config.yaml
n_layer: 13
d_model: 256
n_head: 6
n_kv_head: 6
head_dim: 64
d_mlp: 1024
vocab_size: 512
activation: "tanh_gelu"
norm: "layernorm"
norm_place: "pre"
norm_eps: 1e-05
positions: "learned"
qk_norm: false
attn_scale: 0.125
bias: "all"
tie_embeddings: true
parallel_block: false
init: "normal"
init_std_qkv: 0.0843
init_std_o: 0.0
init_std_up: 0.0843
init_std_down: 0.0
optimizer: "soap_variant"
lr: 0.00449
beta1: 0.95
beta2: 0.95
weight_decay: 0.073
lr_head: 0.00939
grad_clip: 1.0
warmup_steps: 200
schedule: "wsd"
decay_fraction: 0.684
decay_shape: "sqrt"
final_lr_fraction: 0.1
batch_tokens: 131072
seq_len: 256
doc_mask: false
train_tokens: 512400000
steps: 3910
dataset: "wikipedia_en"
Each number is 200 + 30 x the weight over its row's rms, rounded and kept within 0 to 999. Layers, rows and columns count from 0. The size before them is the row's rms in percent of the matrix's.

# layer 3 MLP down (transposed), 1024x256, rms 0.146, rows 461-466, columns 128-255
101,212,213,230,165,175,178,205,257,237,180,195,203,193,167,207,194,183,234,158,208,168,231,242,192,207,192,157,142,232,158,227,223,168,221,178,215,163,138,177,163,240,236,201,210,217,235,209,199,254,181,211,177,235,242,165,172,213,182,187,223,194,179,209,144,154,188,172,181,216,242,188,259,152,174,119,180,206,223,226,232,187,233,198,164,157,183,195,162,201,239,200,216,181,184,237,211,190,235,222,220,199,237,198,184,164,182,204,248,173,115,248,171,257,209,190,203,181,209,212,215,202,207,195,172,207,210,216,215
101,183,154,166,267,171,119,239,214,217,155,248,227,207,217,215,185,227,172,191,187,181,232,251,200,206,228,181,153,194,241,200,206,172,181,217,217,133,129,185,192,189,205,225,155,197,174,219,248,228,210,209,212,178,204,216,209,201,233,181,233,176,176,255,178,190,167,187,186,195,221,199,197,232,236,189,162,224,204,224,227,230,252,210,201,254,171,212,236,226,187,189,195,248,146,203,231,277,161,214,250,221,196,196,221,198,231,180,182,144,164,228,192,172,155,200,185,213,193,245,213,197,250,227,171,200,179,141,150
107,164,129,255,239,143,202,209,218,147,177,209,163,160,234,222,239,174,183,269,197,164,187,191,158,198,182,175,236,252,127,205,224,255,186,209,229,203,205,214,190,177,269,239,195,258,184,236,190,160,211,227,173,199,153,191,245,213,216,215,187,209,131,213,152,138,232,220,195,244,179,222,177,251,160,166,222,177,230,194,220,187,206,174,213,175,175,229,156,134,172,232,258,155,195,174,263,171,176,163,178,193,149,225,244,189,242,229,178,173,183,230,181,213,199,206,198,156,215,188,160,175,176,243,220,168,205,204,156
102,150,161,259,248,155,233,205,175,189,154,201,197,199,165,242,204,184,217,185,203,200,176,194,157,198,236,150,182,182,200,126,142,171,215,197,149,221,219,204,144,192,198,214,212,209,207,184,224,182,221,199,126,226,168,177,214,159,200,164,180,219,266,228,204,217,167,181,197,224,209,310,202,220,215,128,200,184,168,200,168,226,216,160,209,203,197,253,179,207,232,224,223,249,176,180,219,224,225,203,243,208,217,234,185,240,236,225,204,206,182,182,251,214,183,185,235,185,214,230,187,193,212,222,203,240,208,190,210
106,195,191,234,151,163,184,211,135,176,162,244,213,182,167,236,212,179,156,146,236,192,143,207,197,177,217,255,196,253,211,214,193,211,226,194,227,202,254,214,200,216,250,204,226,177,237,152,126,178,172,226,199,141,131,184,201,205,208,217,187,200,175,219,252,207,146,206,163,165,180,160,233,220,190,237,223,120,162,142,228,245,202,221,159,227,215,169,181,161,210,184,210,211,225,152,164,181,228,174,212,220,188,214,184,262,227,180,199,223,194,195,203,244,257,188,189,200,204,174,220,202,193,170,176,224,237,159,202
099,226,163,170,234,209,222,185,187,224,210,176,217,197,186,209,176,228,221,206,220,169,199,210,182,148,180,171,300,229,206,183,231,253,210,221,162,225,202,231,226,216,174,139,180,198,259,196,182,180,221,225,223,165,177,200,144,188,184,168,228,156,200,211,209,229,243,233,240,151,235,172,143,182,199,214,216,238,238,176,207,169,209,275,224,229,208,192,201,187,196,188,214,197,246,216,180,187,179,218,165,156,227,178,257,199,229,252,170,145,208,202,159,163,239,142,163,196,223,179,216,220,248,173,147,151,181,145,229
# layer 3 MLP up, 1024x256, rms 0.162, rows 462-466, columns 128-255
103,209,200,222,223,120,202,197,233,220,207,249,201,196,199,169,237,248,187,213,189,242,197,144,161,233,192,223,249,238,154,181,170,188,185,216,219,184,200,170,217,171,210,201,270,158,185,212,189,172,201,199,229,237,177,188,256,219,199,188,129,194,176,234,225,202,216,156,228,196,178,207,201,176,218,151,230,164,211,248,210,160,175,215,221,221,205,203,202,210,225,177,184,190,192,151,165,209,196,220,167,181,192,214,149,213,216,187,218,108,189,202,181,184,149,213,196,173,203,237,205,199,192,254,212,255,187,165,165
101,182,209,213,212,169,209,269,255,199,228,213,194,286,229,232,214,170,245,196,196,202,157,248,194,161,217,172,141,196,254,219,214,217,216,171,159,179,193,225,203,205,183,180,173,223,220,216,165,179,139,162,212,204,202,220,180,182,210,252,175,202,208,203,162,213,160,215,195,244,155,141,179,190,159,216,209,200,191,217,229,227,193,131,226,175,205,178,230,219,219,169,233,201,212,143,221,189,212,201,170,237,182,207,191,208,182,179,222,156,231,162,180,191,192,200,199,174,236,227,143,141,192,128,236,214,210,143,181
097,187,200,164,211,189,208,219,243,177,160,161,159,139,211,182,214,211,196,223,180,209,180,203,178,208,243,230,246,232,203,222,175,229,189,200,220,155,185,183,245,231,160,178,170,132,259,156,178,190,161,228,225,194,174,214,206,153,185,182,231,241,108,184,215,208,193,243,219,191,155,159,205,221,212,210,207,198,180,175,162,197,192,232,215,181,201,229,154,195,204,157,197,165,277,235,195,180,201,243,216,225,175,168,277,220,193,172,130,158,206,158,203,148,166,212,236,165,147,209,196,207,180,200,188,250,228,210,195
100,211,205,226,254,153,267,176,227,240,220,182,203,181,204,194,236,196,196,225,191,205,231,197,230,233,185,202,220,155,182,212,199,230,200,258,148,212,217,252,202,219,183,168,144,177,112,220,236,272,178,186,217,243,199,200,183,169,178,180,239,184,162,168,202,175,233,164,229,229,228,231,174,232,203,167,150,227,177,225,178,161,172,203,190,229,206,202,178,231,211,217,169,168,190,191,220,195,232,229,199,142,220,189,213,254,206,222,180,174,211,176,205,184,228,185,196,205,239,222,235,222,202,215,212,154,162,245,190
098,171,139,209,202,184,189,218,213,206,174,223,193,202,191,187,237,197,205,222,231,234,199,207,202,177,209,153,212,226,196,206,218,198,250,164,196,225,211,160,263,200,170,215,232,249,184,205,230,192,188,167,271,225,198,204,170,185,185,206,201,227,188,241,163,218,217,218,152,137,177,138,218,155,232,187,222,216,159,165,186,206,189,148,213,242,241,180,163,262,209,175,201,180,152,206,174,191,198,209,172,250,205,181,149,207,212,163,185,188,258,227,196,196,237,185,183,175,217,268,192,230,141,236,178,165,196,218,175